Each number is 500 + 50 x the weight over the matrix's rms, rounded and kept within 0 to 999. Layers, rows and columns count from 0. Numbers have three digits each.

# up: layer 4 MLP up, 640x160, rms 0.0491, rows 337-436, columns 120-159
# down: layer 4 MLP down (transposed), 640x160, rms 0.0336, rows 337-436, columns 120-159
# gate: layer 4 MLP gate, 640x160, rms 0.0525, rows 338-437, columns 120-159
up337:522465547475487491441589458603457380377444522597512486530522484526472496562485540497470384356588551523550530563547447549
down337:505425540561620510438494534454444502548523556455490447416477535505474582545464435595559572469559444561456503536592522511
gate338:467528588463454491473404535446555546520520478519548414575500496470514551438496486570565507486582534512450469517451482573
up338:374410625413537489580364515430596523489552496533503425520446488580507492454578388452448567523603427557548529450484515636
down338:494562381561501540548488596517523421403531468388439475491492499537465499539550535434518544438448538471521508559504545539
gate339:442530441440584568460427502412509468566579516526452457501459364538518555492489531508522564421557505502463393526493537533
up339:436586448449594480478493502480464579600565482486501550476517446569470470438558543529525532482512557469534364475540527594
down339:584500457473454475467522515573489531487509535406625469487525496500505542485455524417416496532540386423537623435516453509
gate340:465437509377447533487566476501575552629527502453513434570456535507501555489539566516511472442522435560465428456467470500
up340:388533575494523485493564608542532538538568507522591399568493454545540465528557655524573497515576427514481494517437569572
down340:481522482601432583470479561464430604552456533509458569491501399512422455460554553540447487497481466508556559428481412481
gate341:495445515561425487538579596543488485534489408543527430473574601403620531474533497504524577562454411548410519465599556511
up341:467497447539476520556577461492499461446590546581499525510532529513476551493440506535483542496426582483465422476475471407
down341:574404497565528484437536416441468478423532504479545574464522467530600482477522539513523533581420476527437516404572448521
gate342:437521486462595411412550490483569554458484421426574478463597484464578501510473477512460474538591470553508440463444492589
up342:485503554521545564526481546475546512468518533500477542534502455487577485549567568514484544550442536442459443527430460513
down342:588476542556456489517611482509473513485537455570537395546569519488439619500397482403436486484517480484499517543492466524
gate343:550459547519407483507566507461500515569497454531523501474407555509576513427604460486606475561484503457499476544536480494
up343:491551508546579450472444481487485506595548578495564610543512487534493553574440394445455605480492398536481490485394468454
down343:397571475479464509402457472460464508484510487527574510457471489569579524441525562557532453530544480566466474565495469508
gate344:482497511611495470544528465573429539426550589442454530527553493493459505482514392447479508439540531544515516435508551553
up344:446411466562524538478484561524430466438569445472430555493402614624548460517620574532544483555450553430521513593565498559
down344:565577564382488497448450502470582438519500513518500596478452440645499529419483499583524434544496537485457496477558424530
gate345:495519413537519597487542456557519540535524467489578550571557417409529470456410480539546519571508586467537418523544511466
up345:559443598402469471451427522433541483510467544479490552447467491569532452563489516518441514500577383550435521558525510475
down345:496641523494511423453435465498453523497433488500497466541514481528497472512493473506522452424544572571577483496485478450
gate346:510456541577482514491565410505545442432460539480497421457604512499458438496554536446479432576546492416573459538478585504
up346:442488543525500502489440454532505551475449412529553504501511539539570467512535602543505587430387486469525501526416467574
down346:507498473553502547534457539419422482449536533445514518450498501513451482552509483573470449487522513449536510480554502532
gate347:588509524481492435524577478437542562451533551521492414433509508470408433532519507453438401499490526470457509517495584469
up347:518448498553498457539556590526537497484576581522489486490481511424520573554555558522560489559455433423511485462531556502
down347:493623544497492482473460563524427532503525522563602522467501450570480519501455518442469452535513467506434570493519555517
gate348:555524530517576526447472565440449576594509485463467514405576479529404532559557449512506469461539538555464571512481429582
up348:498519496494543434495552544549456549552466514466531492479625541440452476482474486533509504516451490457555473434524507575
down348:550489451465532496519486526504481415517578495450537484534471461474437496551424564430484433547573608525571498501492409502
gate349:532505426478533407496513503563542500461453465469496518469490534484539529500581560512541502463542487431509508591550455522
up349:591473559596523479513490536503474457434453599481480468523534578427482479489473502435455491442457494426454555537436506437
down349:452564526446537470476599496477579522449486420541548467481413498548479501491559586486550510566499537467424499537502491488
gate350:447452443620501560443516599414491534455441460472586460539483466575500445516527558506507495489531461560503404491476525542
up350:551528496430469471536512483552480408500514490519577561473601580387530509528515559451405487494478539428476618451571500476
down350:571522581537458478455472531539530534473488547512483512433540481485441488448570544413572359455544431397523483572511501486
gate351:465512478467413570449532481525498457466488483517540462500477538495535584441483602435545594528447466519421495479551559558
up351:583555502495504527491538441555538491510543473428567559493583568574472446473515446541425450436493494545528544497498440481
down351:520595547505553539520506552539562447495520517571552483500521421508589536558491611499476609543466535458450535466473504499
gate352:451552553476469495462504461472432468510519452522536397451500515469497487433500564516477465467517575456466539528516409512
up352:501487459534551403486507499399422547413489540394412522576437470553560480472463517485502487550531467448539399443459541503
down352:456533531440452457457502472578486515586491487526476487399448532474426465508527484454543505507471531483425487610425485528
gate353:539460501453520476535457456556537617474569455437507439530513433461450450542558605512522577599468449515435454436544533549
up353:517449557470580506474428450532461552450494543479552499542495441383592502503521569582494550513473468474459456520501536543
down353:438540534531571524410511533475560549539460459548434496524493459481425460522508575453487496501509459461451517476515509605
gate354:507488456499516493515442498501519525573419437499512515517518545450548528509496535599574637619475491501509512501467468552
up354:511465498526486419532578483544497544510526498481498524590552479426495447496447432468485498475522586418530518467467487552
down354:515511558480504453481491549496498577549609497455357518514397537599504532548622638494589476487495514546503477528517550444
gate355:510566492557567465573544532456517549493551511458591414507527419484380529505377415491504460459498449535500514374424510397
up355:456506505425548467520501556539532432447530517461512462571552444442454410443454483574583526434558454519493467462504580555
down355:518502484592549437615551582466374410596548541498482516356539544490469455436470416448380538429524556477461555508484497410
gate356:579522497483498531472580493476551505436498557452485456492424439493572531526398497458401504451437538502489412568499560474
up356:436438624445501478445478407511449465469468547471506555521535528478448474493458536568541486555424445403492449526494514544
down356:478491455570569520475457577543545491549494565443575464517618537359464508483538455478612536554492555482502557526591434495
gate357:452450395473463538456415507521600487536384481529446529471408531501494493497504562575599572510394477532430512552572478533
up357:514456521543544467493518506503504484428525436431517516500482553450400466505513524373442543454530501442542427454408580504
down357:451569560401565484517498540485584533562493396532499519510496467607607473483561576611594454554504583523494550535472447506
gate358:490468417510496599519527557549526490518464543521534533510591534490520528536475430434481489414503423437450438565493478456
up358:486443514558527470506513549567498490463524550522485482458492583509486566476435455539476478449481407423474477531439577552
down358:435473504477508537534467519471510526469520478485563466496455498488489582666489454528507486525398519516509501474538484490
gate359:436449461508483445486591535573527382389544546458513449513537484419472482536535603484515471480474420485461465463548546515
up359:475546462519524595493555517463422515524458477457497491503505535553628472410481565454440508512397535497445537431507403554
down359:603488441436483444422482511504553522487454568481499436615564420487535535543467544475559525476548471515472565518585506562
gate360:440616513564466505556483514471444425474466444491484562623434486631491372564484571519518465434514565450468549451519452518
up360:512453572500486526536454519404508530531496491530462426552547554442481457488524465582514477509491340551548556504664569454
down360:425506547370542544459440411451544470453568528448517596465444452580487500511537502473508508537456516587461458527510505507
gate361:512505479449523472467573482569517506544528494508488542557600589535444565466535515549486527522480518557514542409602424456
up361:527609530509531468548544539525423430526506512567450516499549531562523510454517547458499471520500570485460513455543434429
down361:482467474561516613492523593472466483568507533413538549482534537476509515563519526510488590582454422481522492468479408493
gate362:572542543524558420493484449510432437449443472444537490500575537534551452529503431545473511482540533468553504529432440541
up362:408427470460471467469529506504522524469572524482517456495441476559553482481517487411543525522532605506481473473558548469
down362:518535552521482424524559488534458543518499496627525476480482494544513453460521493453453505495561443423551495475509488495
gate363:396529472407489476483506423541490497480519449510529541501482421564393450453618530421499462441500528484516504510487488550
up363:488528453489501439411522454484457465594438448585527549463439485486441457506508521529571421469483575487537468476570520590
down363:398514510451414446492447560517443537488479506442414420500555590511565546472500532515588511573481490454454588494502453488
gate364:444430551573575432548450482532477580540503459427527534519523548467466550503590530565487521489460574488498563579512513540
up364:451479519565519499370455503516434581635532518507510504608539554484424502458562474538555416449522477511476449537488517521
down364:473421495537428373619507561469517465477432561496506531518481509450513506488507456451418527489519480489525532528472431491
gate365:592493533481477573524529509520570454499438447563546459523524495576515546481499500546648450557536462474570474544531512468
up365:495476472475571529484437564431532558517519511481505515491584501563407558502535444464487531539524540560485522514451463476
down365:517555492480466558435468517510457538612489448484436529477508563488541439480530590500538530490440487518439575450441531573
gate366:515544554543434523493470522522482563581442461587491522477504446486406490453574447505452505496470547491518434511582501472
up366:429411503431460481484524428545484544534437404408522447542504519602540520493498559469485530501502597533475506496554440573
down366:515500517460526478462496520453498545490619513567546489500484473474633496484483464596563539512582445506445452513400538473
gate367:548441412510579495510482545498418537509410604519407453502496510521496528504555489515568419572486583570545433496398491519
up367:508505465465551424517535553581489490478439449442557572545453445625486546477492449444542450507436498501477456539477461425
down367:498389534547494440504446483520441482533619550463518588565531453455525536497475477493431401488374477478561516497475583475
gate368:521461475469489544489477513418476531497569408546468524463463506517440507476467465465431534457437531571602451426565557572
up368:525506546517600443537522540536566411457539497463552490470517568645491476533469505511519438464570495445484570522495537556
down368:567474544474437442528565532532529512553420497508467432454527382497518572522401566599401510460507434484496575576517571494
gate369:474514439517477535494508534499432552545514521564473513539512551553493527442572610556570435532481470474501518569542493516
up369:473503481522467500411528617455487568633414565543550491461498551514511496532533431568535486458527474432526452498517481556
down369:490547494468480492520597407488443520409490477482467591577445515532499585509454419460463464508478585443476462608465403504
gate370:482486431549567480538544570484529450524545527451541459425524425557475519539482462559562517506489498493458490427490452596
up370:507469398621478469533577571641468465492527518405562516389598613502533451555423550428518454505467547514425477609523563446
down370:485455605427503471430510493464532501581482496547405524515488501610534490433579599558574442427396473470504474579432448544
gate371:470479449522553601534463545593578425414560553518465555423493457548576561477481510422542555525563472602569405572542467438
up371:447465508541528543454404451437587497533574586466466473472507437544446506490524440485538519498567483501479461469497443561
down371:516509449417477525487560474541510516553518445469479550459519540464511421464494454447493468519454482543475578473499532538
gate372:551460511544485599508564441595531582544475598441524532430422470586396460497457526540561468493581474601566470506498552472
up372:606533486427633378620515552521413406459423399601415555640447451485530465527500428494536542492616655396496467506513555466
down372:562608446486517605539441521531549538509522537497521461439491371493591501508549487428441516478505461474499438479509582417
gate373:473438504585437412463521591505513509499576444517544518486514521605509489545523559467556385515438582466536524443462513563
up373:480501476538525483514451550545523471494522481479570473409498466481503492452475504519520531520616505574471424557452457486
down373:519508521420464523505513455446610507545490527535451409609444516468471403507536513515551503516456518457491474577417479550
gate374:515482444472508506499567574402487431506537480551460496527493524529455563469407461460592409585585557562506395503526467474
up374:421393484515469447416536544478501584534546568561494427576518415446458592572562551526450552597446465478525573477502509509
down374:490551500471454536434536499562516565556512596528532492470550536385528478542507348545553450587548454608467521411519547524
gate375:447496567416508477544444576451503435446536546530554472467425518486544561563465574446547531563555512431454497497511555488
up375:496543560486439561502450576511471514554474556562544479453494517567509554447378515442492493518436409453481505540530584520
down375:480518566485466403514520465458527529423536559572495515472460539484498441522540469519471497496459512442481512527494495514
gate376:528426552543544538596500435533512505437539516529579389507427462518568467436504437540535494462466522507503561404451473505
up376:499477501436531463537522432489538471529567510497610569483584556377534497538478429553511455484537530478440582608513424479
down376:548464493506528637409502590450399436527436450404468527453491544483457497514497472440587493464486513501419457423501507417
gate377:468461455537367437406541579441448465464456505497499539457512574519508555531476419550458590507509498520433487503534435455
up377:503415471485505501385476538558522508495557527493493523541441563495588571429413456456492540472521498558500524496519460363
down377:418468525523587475556484551509472436378493446551533568472541620497437450511473466594437536461521591487467531536445521494
gate378:397510468528483524489510577470476593550547572499497456529399439534554426526472572521494450531440475537446449511374577471
up378:459533576424558577549490478504554613551443520438414535531592427482479594476487457493566573428531539417495377563539400439
down378:559503433496381407481520412523449511513524429433483566521533520618534527456443439511566471534459431558515487465487554447
gate379:378549539518517450497626488535533479508483526601529467507531615552546481385456500574424497540345498372459546398484590446
up379:486438567532431490436602514539549506499489557461467489554439537454503504437538495487490494413444500453494463423412452521
down379:516473531473408544446398555464610512467442491567502494393536461452520452537447545466419515571530445536496515406461455492
gate380:428464510488389465451498556508526538521500536516482481436531467460462578523614612469558544555464420600489490502479453475
up380:471502509486480501552499423450541460491470533503476441422501523514485485497463495525448445464491535425586547474547470487
down380:566537476519434491486487493530516445598470435514556485507490467603560413529524510461558546480534394506476463457460529530
gate381:495576517443480371570554518546537485565479502487583494440583540544512538578484537464479450478563575459567542616530554497
up381:512536541435559498479458396452540484560509458446415446500598569552487542461482491407511576510450566465540507477587489478
down381:457501412595467470487561550603466520436502520480492426539500618398554480507450504602465646493595401505487512451504526438
gate382:411550517444545542501431421428488436532562424447461556529457510600451447472480467513546531524526551516464432447478503536
up382:554534428510534453493558553528510509411457566519520426512495473401475569459474472520531389492589469454469531567532498446
down382:420542529451510513509488489470525425520464480571467470513495512528545512482464525552500471529486558445504399464562539564
gate383:600485468467497568605505515443411491493516517565443569424450502457459429487468456526516483450564486530506567517440448499
up383:541462426549494477439462631557475492445467528460417483473476566509547575451546500526542462535550476520448546552522481552
down383:485597517498498528462519468450582529531487438469445546531493491492524492492473455504527481516503581508512508440456534483
gate384:496553443556441449453516499413463510477483466522478487496518505488515472525423524488532435431551629493492472455467484497
up384:503476502454512462453428469561537594576525577544437453470443413494526561476587612478429542501512453479560446555570643485
down384:535465466514549438519465463502447441523508515588496547420545452526532491505499444567507483427513566568477503496541522571
gate385:461473519511535429483573466372584516559510506497491445478487602586477442529442429584476572489496561506501514479536555491
up385:523511381493446526491424518535436498493556504548572528484470441471466526520577562421528523500587562483481495443606413493
down385:498622515496471479527584480531494556546531421530549507562423422557400474486433522398454519485502475474422492516488527492
gate386:577509523522443501463463563517549362476513471423630469487466502569599420526433439520518466425522499399472539509532487437
up386:538395366531514571550425461450487449537464557477549499532454548493510431501513533547584479437496451518538528446462418513
down386:454534397510557567521426483464463531505500440409462532612504540439583528470453491552614534521482553443541486520343465404
gate387:498528544491482534415576526481500456517466531455475464481560518485488475465484418463540533546547480538471603529582544545
up387:439520674472417458503557516479482497504472514484442463408405522540534400486441543528478473480555509495501543540509467558
down387:533482531475487537394560491407590552595553486547608512512498504494420562586517498505595542520487419522478501449538551458
gate388:503418499461496441566485388487503541481526454515462479541471507451385488506482532491483553588570509513488454506510561534
up388:466515406443568445456524539527494526587498512445543472498503495428580627455516457477626463537448547519551497487574518555
down388:502496421509465574431546480446483484457473567521397581473450486558490484490570458514478515512541438464404455539555480478
gate389:466596436442420506504505414398450517530482556443584498460397452544454454547539578471480482471584427554551551542502545527
up389:538502424458494600467571533448481548529506504525431516481336473477421496444455418536450435539395424563378565565475523557
down389:457459505537560481579443495428411559463526537478546399518478524516526538482481542479429534519607478458497434492537465451
gate390:534509543519446561579444510501553460482505520437544445518506483437580526540515462555464533512569558545485526462535484367
up390:525546388415591438520539435446464475580520565524441601483465472462549531458500455468419449523451449430517526496382570480
down390:499607536466452500493472423537428347507499534595495544553494517424598564481505599533482552478497480546475455567481410466
gate391:438509628471473556511399489431459599436434443441501477397441508482494488481427490488477520488552553543477522535452564523
up391:507484592452469432449529447486415488549515434529520538470567513491483534435513544448609487464523604513541525523524580548
down391:480452519535519446548489520526498528404491548509443540472461527522446464585473445524504530502559453547602502501490438534
gate392:518538417507507483432460510523561461522407509526626412577594391400494457432498495546497533537548546589508493570597427538
up392:515492545475475482534477499536492466561500473528453477461546557561342578550559469536454446578395508431466421432541565471
down392:487512543500547566567537531398449452532468377484508484525489564585568541435497581563564547442452412504482465487513473445
gate393:460487527596434522557511442466488435479516488472464537592526493532469503415518518486438429525505407505504546508460450526
up393:485514516480486522463488562528442493516460540535477480461500533466585518565477462484481485465443591561440518480505478521
down393:518515395532507548504450533481557458412584542500536454488517453427556486501415539485509519531501518493442448468530549513
gate394:567467527568506494526506508488517520524582477535420491506424492546581456554521494500537426462577490445505549462432491389
up394:515549581548560596561528511454547468508518474622470399539504441577530520535450568513531483449517530508505435466481545510
down394:533499415394553503533564428564503504471523506542459536515443433540519492484479544478399553564465605489433412545450462513
gate395:530500512541470446477565533409521475448501472468479518446398458492527527473435572475599475510432503458556542517492494556
up395:475427449520596582458488461509467542557474547466592547417440521517455488516574476483487550533461444385425503496529427376
down395:488431527556518473508422518477443457553501504550525498457581531468509542409538450618526489426485458427527472391477420473
gate396:572542561410519573496529566511576554554514542467413502466406528562433522573551560534486592450533441591458442499452448468
up396:503569452484519507499585630628538513456530484484429492525433507504544535530470398521468453454556487489565468456518475379
down396:502409427530565433488516491560554535564399479455567501462457520592435599557544520481528508490480526505488527496424520480
gate397:454443503563528482497486452514371493614462495532514537392456514587455455376582461563416524507488525464585584415478482435
up397:543508499498491508553503571576468519439399493552448496543525449479459543516464565554533478458451573508478513578551560495
down397:510505445432518468384497434413519488551528474428480595522474487469528501471591491573431475486516509520439552439515501506
gate398:564554461433515516521558483546469471511459466535547387527569512441480483493532494440434572580473538537605554449522549423
up398:558477542561532512583506441563586489442494457444489459528517476458502537518472518496499544496488552566458543542512433487
down398:407469448545388537447539515503557562539483516478517526507472523531465428551450551456516460511574413485448494481538527469
gate399:464508543505517466567507527547540536501564582559559471545534496483449560519465434441514514461475559487522584504465522499
up399:522448477527528449494476625514472544532596581507558407577514551458447496512555416490485541446580497464469568518476607562
down399:531455485409540502440487454435513584461538596488482427423508467505496552408552589477459535501476519441520461457574453488
gate400:536565443389390490484507448565492586473465416497469538419529537461496556450476461517399399523510486569482522445528427394
up400:406553517535486495444544577601441453479534484451483488572537455494443428457382486437548463460533477519515548568629509588
down400:508438617449536468504522497506564523499456538449411462449563558446505431623538547587511508527583577497468524530469451475
gate401:400522652473562551449506518439519449454589521521558511557452521536620458492466544636512524505483570459438481467470426472
up401:534493458374493519486408539524567472604505518521404580584470467475433559513529421464544548431580542473537339542532547470
down401:424566519512478500507496439422420511610505561422475475546433458534619526454518563547622617449389516445503458464466457407
gate402:499465505432541490502607548550513460443484432577556461542546462477490493397467451495562512501438501514531524458595485582
up402:532484466452485493539439464527489527481518516549458542402468562487454443538599508502447570501569493566479567547470481587
down402:504482513423479527505516446571518416475452466497474565499593476487563541497565473553418481558443545516508503523475599490
gate403:552557492468539499572595588459426473492503424525455488512394603569533520456490469521485402542490489534561531545360499588
up403:581430418455452480475576509459477479432484478492539595473544432533516425408495530575524455485444488482401478474538533524
down403:535584516453645454635565525515485519514480600473521527386571520515542533449449483517490551367499569439569465492480499507
gate404:467516624533485467519455464441520426470521485569518460409569598451544519550479514463471529479507548534522514457478469516
up404:547468522475432445475394483466552468506497498517518468444437510539448439531477545448545558522583441451409472447405445442
down404:497528447446501487580540584506510440464491465520514546484530584506394467539427428496495451476480441421540585512524570488
gate405:422505586413515500436506607563415490468521416536516514530539484522589522517598524555451546470421535601453543528555483598
up405:493444455511524467548490395465489551497639532458381499482502501577382617477578517433496509572506520434421510443583423436
down405:562464481561575622466492470414481410618583598543449423459400387452400476536525518550458524476469571411498497397504535495
gate406:448516520466439490381490565558505469515454434520438588537469571460506512433530533452511579535456460503419444560541529585
up406:526584449476482493420529494487557547533512544409395579447563459502602573563560535533483538578526425562451513521441577508
down406:591507478484425527566605566520420504494511549485515560362493535562454533570558520488527451499645539488520487559509462545
gate407:514490609582582527494564450540467545539621566513577486527415468469604473465491451579456560533517528440426490434487499430
up407:437417581490536478490550500555459511521631472566584534554513526508578559476556538533451613510415553504395538457526535515
down407:517436498477491431499557546467493464461422499554556522413461553554464596541508472439510491497523514506529552531607463513
gate408:476448565482414448571584448457434514538498498551527472450489468404585487481632467610471462523414577524550496602513521415
up408:477518544514561459475577456506404478524520595556520472433599624444521500467555521522476522514445407521451544444547530560
down408:518466474433451581467497401498400481457475504470517492548486343489537522549487490570464525493488487434493412566593508467
gate409:576501543540476534557522546557445520459586472568493531470552600491507476467454577442510535499614464474458523510535578436
up409:534574455531486443504590614482532434435490500565548530538553591537649501444437513502513399529529429468546488508536470389
down409:507456559455548510500470576490512501546573471561565446387464462496443495441516523444473537522492554427402405549474561591
gate410:498568466528558534537562456527388533568470483511483554422492531495499566410452503532583460488433511550549454534499476557
up410:545526582483499399558496561530489471502607552516532539418512415436420453506445430427450436490580497469504537508462475532
down410:563603546538538558480423602453540536407514458501461454519505493481487486578518533507486508492495527549408383452426510517
gate411:524503480579520546555566430532447524421496530547538427578427521528522401549508585534479501471516544492622484400502576541
up411:449424552503402469423456527441552418495436520556539465510448464532478510479543463573450428411560444470470518525553593448
down411:513529530555427560551449417522435485513529459439508461513487570517502464508475388458511507479534618528658490403530629422
gate412:425521498457570542377485489515521517574552555499471557551569469413475547482500442471444501464516414525430485564514583452
up412:499545485556489519459510496459499465479432448508483444470384497521467452474481517488575482482477514471497393378449589557
down412:549448451587576462399501534531437624448561587513492510431602430433386443456506442462497467456581401453517428505464549486
gate413:475536514449557388515430443403507558442537511490602409530552533421611536539481573493549453541542559440458437528457525552
up413:524517397574522435573576532524534490566537623522481540546586535521494530493640535479531505503535559429473481531400523503
down413:503397523467483445551509386426574457587581450490516450505572507564548577552594511603579421508527534468524451445485386544
gate414:513433501536455473521557464479451542497479482474564450498525503444624513526537539576480499441499596461425554527436582540
up414:412527480371462534502528578562537580450564438547588475488548537412537567489533508541489479528444502542522533566457483586
down414:446512384491456529624517453482482517458421518422396546537582512429375476466464513438501490438501426432565517479494485495
gate415:471474442482460433469521599541433569632481479479497523500495495523637531472509587558512534578474495573446469541544516515
up415:505513435394507529550582408490636435427507505561471422467542544483488539614563478510450449574543504459600474536523485491
down415:512558528493601519427441587500487499491548438496527472521488482586510559522514486479596401501530427532508460503477482484
gate416:516467545462499504471496421430505456527563472536620461482494543520572497536505588568555473476420479475361507465530590398
up416:392536638511574540523507534552487552471497532505600472575464470471548592499427447453510518455429558419420485518542508476
down416:487510402534549457555497494421448581461500580573477497449464525441422443445533458469441548484503585462503536493457506524
gate417:571538535446565451425480501415483517549563470540537503585590451471533481507523449477578442491544558577469479550528540455
up417:519538542616379544461584505550530443506440563518427426412493487487443492470514604549488458393543507452545457514506518498
down417:478507524519425495450466519497555425501541542549452457451496474513498540452334548500550452507574505447517436467496452503
gate418:492542469452664497542534593525442526460505475490486443565517463546486584533439445556652410423517560476464442477432527539
up418:549527530608492543523417530427523556493506481551433485512496445484566404495519480521485526507587459473574532575530578509
down418:550409484482453395500521431547539449492548428432449502560507426575487556471550418494545556442508514486542577486531640632
gate419:574547503522471441486473539467519496487517470551461494511558516439579526528546591545449550467569478535546511524426555438
up419:493409408453470508532380468525524532486461562473487457536408518417511542495506492522503444490517502464483489575523508501
down419:473527535481528420477486454395508545505497531525457456524503546490499489542505494509505520490440395497396513520537541449
gate420:480473581487539463594529485552526540452432448496485486528520413538493468509430532517416508438489434568482561497496445497
up420:472483438423563598515475540452556504503526530430539526480469521515425417505444453481534512533503575509537521486550474555
down420:523485511544456526514511483486466546516570531534558491366517482526535513528467466523464509545599490591550516551432555546
gate421:483538640502568486564493472521494426515396551537552479444575476509551556509529580486502515463532647455508491456556399418
up421:423439532458420483483441616510440526452476459456415524479451469444514518549435473454528496585570503398422527445463412482
down421:543446525481517492475495445582501490441509464560505487533607621605453540545457479461533493431502575431621543452543501511
gate422:552518499488390546464536558457384444457572475598441444562580475547578526479571536534500483436531597483449480436440452442
up422:563423554527420572530496476507457581505623454580408470497449485500589544402561549563579469547511539515500460496471403388
down422:405521530489447530501497473425516551533508563496484386524528511520449422512455527443526489584499457573473509577438499471
gate423:490492498481428446423488499423492473514549464486574515550482548509494513543530604532446488567541465433488566436425541375
up423:464556537549470437453504549461581500560498484508515555598548507553444440448406520417471415446543424418555443505508490535
down423:566536477479462496529522508508528529573462590514445554571470571558425506562565522432529447412541470490488602627472574553
gate424:476384473533462493530370475533430500547492393533559470503530509527564543469483469525562518490527539524502527554431463568
up424:499490459476532503411393495562466525540459498443584458439604488447514526561487410533508568501521504543565553592472540532
down424:491523452495462461469465471550494503459504421482471472437459506599484553536517530574372516532490534480488482518412517425
gate425:502567493519392546467515396565609358482451518458480525566479481480465488506547534508471474455446495461457461562547521476
up425:552613440491586444621451527466487484576490499461557471439521522586485537540428485496527534506530509565514582508497554516
down425:479436583513398540511491388550599456437573491504529452405417493571509551484411466529494502625425398429552543480500500531
gate426:505472429472501684425524557466508382489478560393409445490465363467531459519471465549598473446498393521414386457474474410
up426:552539418432421460501490528419388445613497522443489488431524420545599461449516487542600563526474455540439506496517471474
down426:510423418445518572379516478487542563538586358499476447480400575474538554451547510522522552488436455434444580587461588482
gate427:414484527542466428498510494476473477525508470521463527489457636671570482505408470525474462411489460500473539490536521471
up427:476523460512559566439449604491429579514559510544474489551509496437532582518489454480573457530501495397519478476542525512
down427:554517441521496497514506550407499378452476483541570476429470444567506489570452489522587461486484528475472466498522559575
gate428:642552491582630539543457494518628480458440475520605520504590533484505404462412461519450496445599506538465484512523510402
up428:464552450629472498527568462498502560500501550605511528514471510465568411462409466525397557455465583570552573524487519523
down428:449456496563407437501494500516588485510468550518512621554459608618474456620546546442537469505552459503521444531424532596
gate429:405495476577489524518466638565475499483543542610516464565479541519521394562558457457464442429555411551447500552498597458
up429:574533512444557598509524518415459491475524470437499510521437397485483493498477517450388604440613514484500486452480567445
down429:527552424471473434579556524553411423512522514485486541561506600579352487457488560574546490478555530433448456439450541499
gate430:512462502582404500530482507511537523523467454510441430496574558461503527532473449520543569522566442550458569544582412478
up430:474560469439502547564504513487476449456463435633453485542447514575513567472475535457486554447546451548538459583512500540
down430:494438480480525473493460477484561497451550505361490490471584513472437533536471418465462437474547442600524472407634506408
gate431:493568536479510524466439435557464470556520451469489546454538462519464477519495522433484494501498473581494521505602446443
up431:504520548592509503460516375519556419420478549454533487447539464407522450518450479526477459473501488464532564496487561591
down431:479480479490532510509431611378468497408542559488514516517455494577529575515538570436470448477535495525555665411573452507
gate432:491468489439497542522572422430486477463579528580500556481547551406514511555532462465475564501499508563479453548458562464
up432:459448437540486557420528487459442561482527462524380530439406463571478522519479502545524541560532397515431521525488524475
down432:505477499432531507458488516530584447517593482425470436466438450546505542574612546417514427519469587442419459595536431427
gate433:474574487474477601519562500447550470525501477482452472579500440492524496480506493596506470524515534529481420517459507421
up433:522518473509624461474470549532425424406573571504457548612555500534515533465514518468474529458524561561411562590468554519
down433:428524461532449431540554481576451456460504576633517458542630450532507550514504455600560413528542521501457483512493575517
gate434:570473489494467593362447535458491468505555494559553475510557508463483553454493504528517558503562465601476468447558567462
up434:552485490502468567462533531472623436522538407548562513518525527471434522585558559522540567523480428530436502484553567598
down434:504499538526505473572579508474514582487530551388414454463578553516526422588627499476494537584624500497478599520501582500
gate435:499459532516548452434463486582380508484495572555472517408443505500448525541474482484464448421434506501551478530498517551
up435:612475533508457527568437429590429428482475587548507464470458485521466419508564541539432482463554506574577502534556491456
down435:508405520492566489405448470459530478542457547523466504499566413550523568487537513454532506449452510459452486558454370512
gate436:599513497442519470494547489496440545534514490522459505534462456465508472509526533447473566528621469512533510494485524475
up436:530562487429485537544583547533418551415571515456526417556499533485419481516386469436550534550571456386475530532434521484
down436:459462463554510483504519503536515467493420500461490462443411462539449418516530586528506548567447529478520484542489465555
gate437:544424506479523607498512512556467558533491486599505517491516514490480552487517487526485519524541402559496441467450463441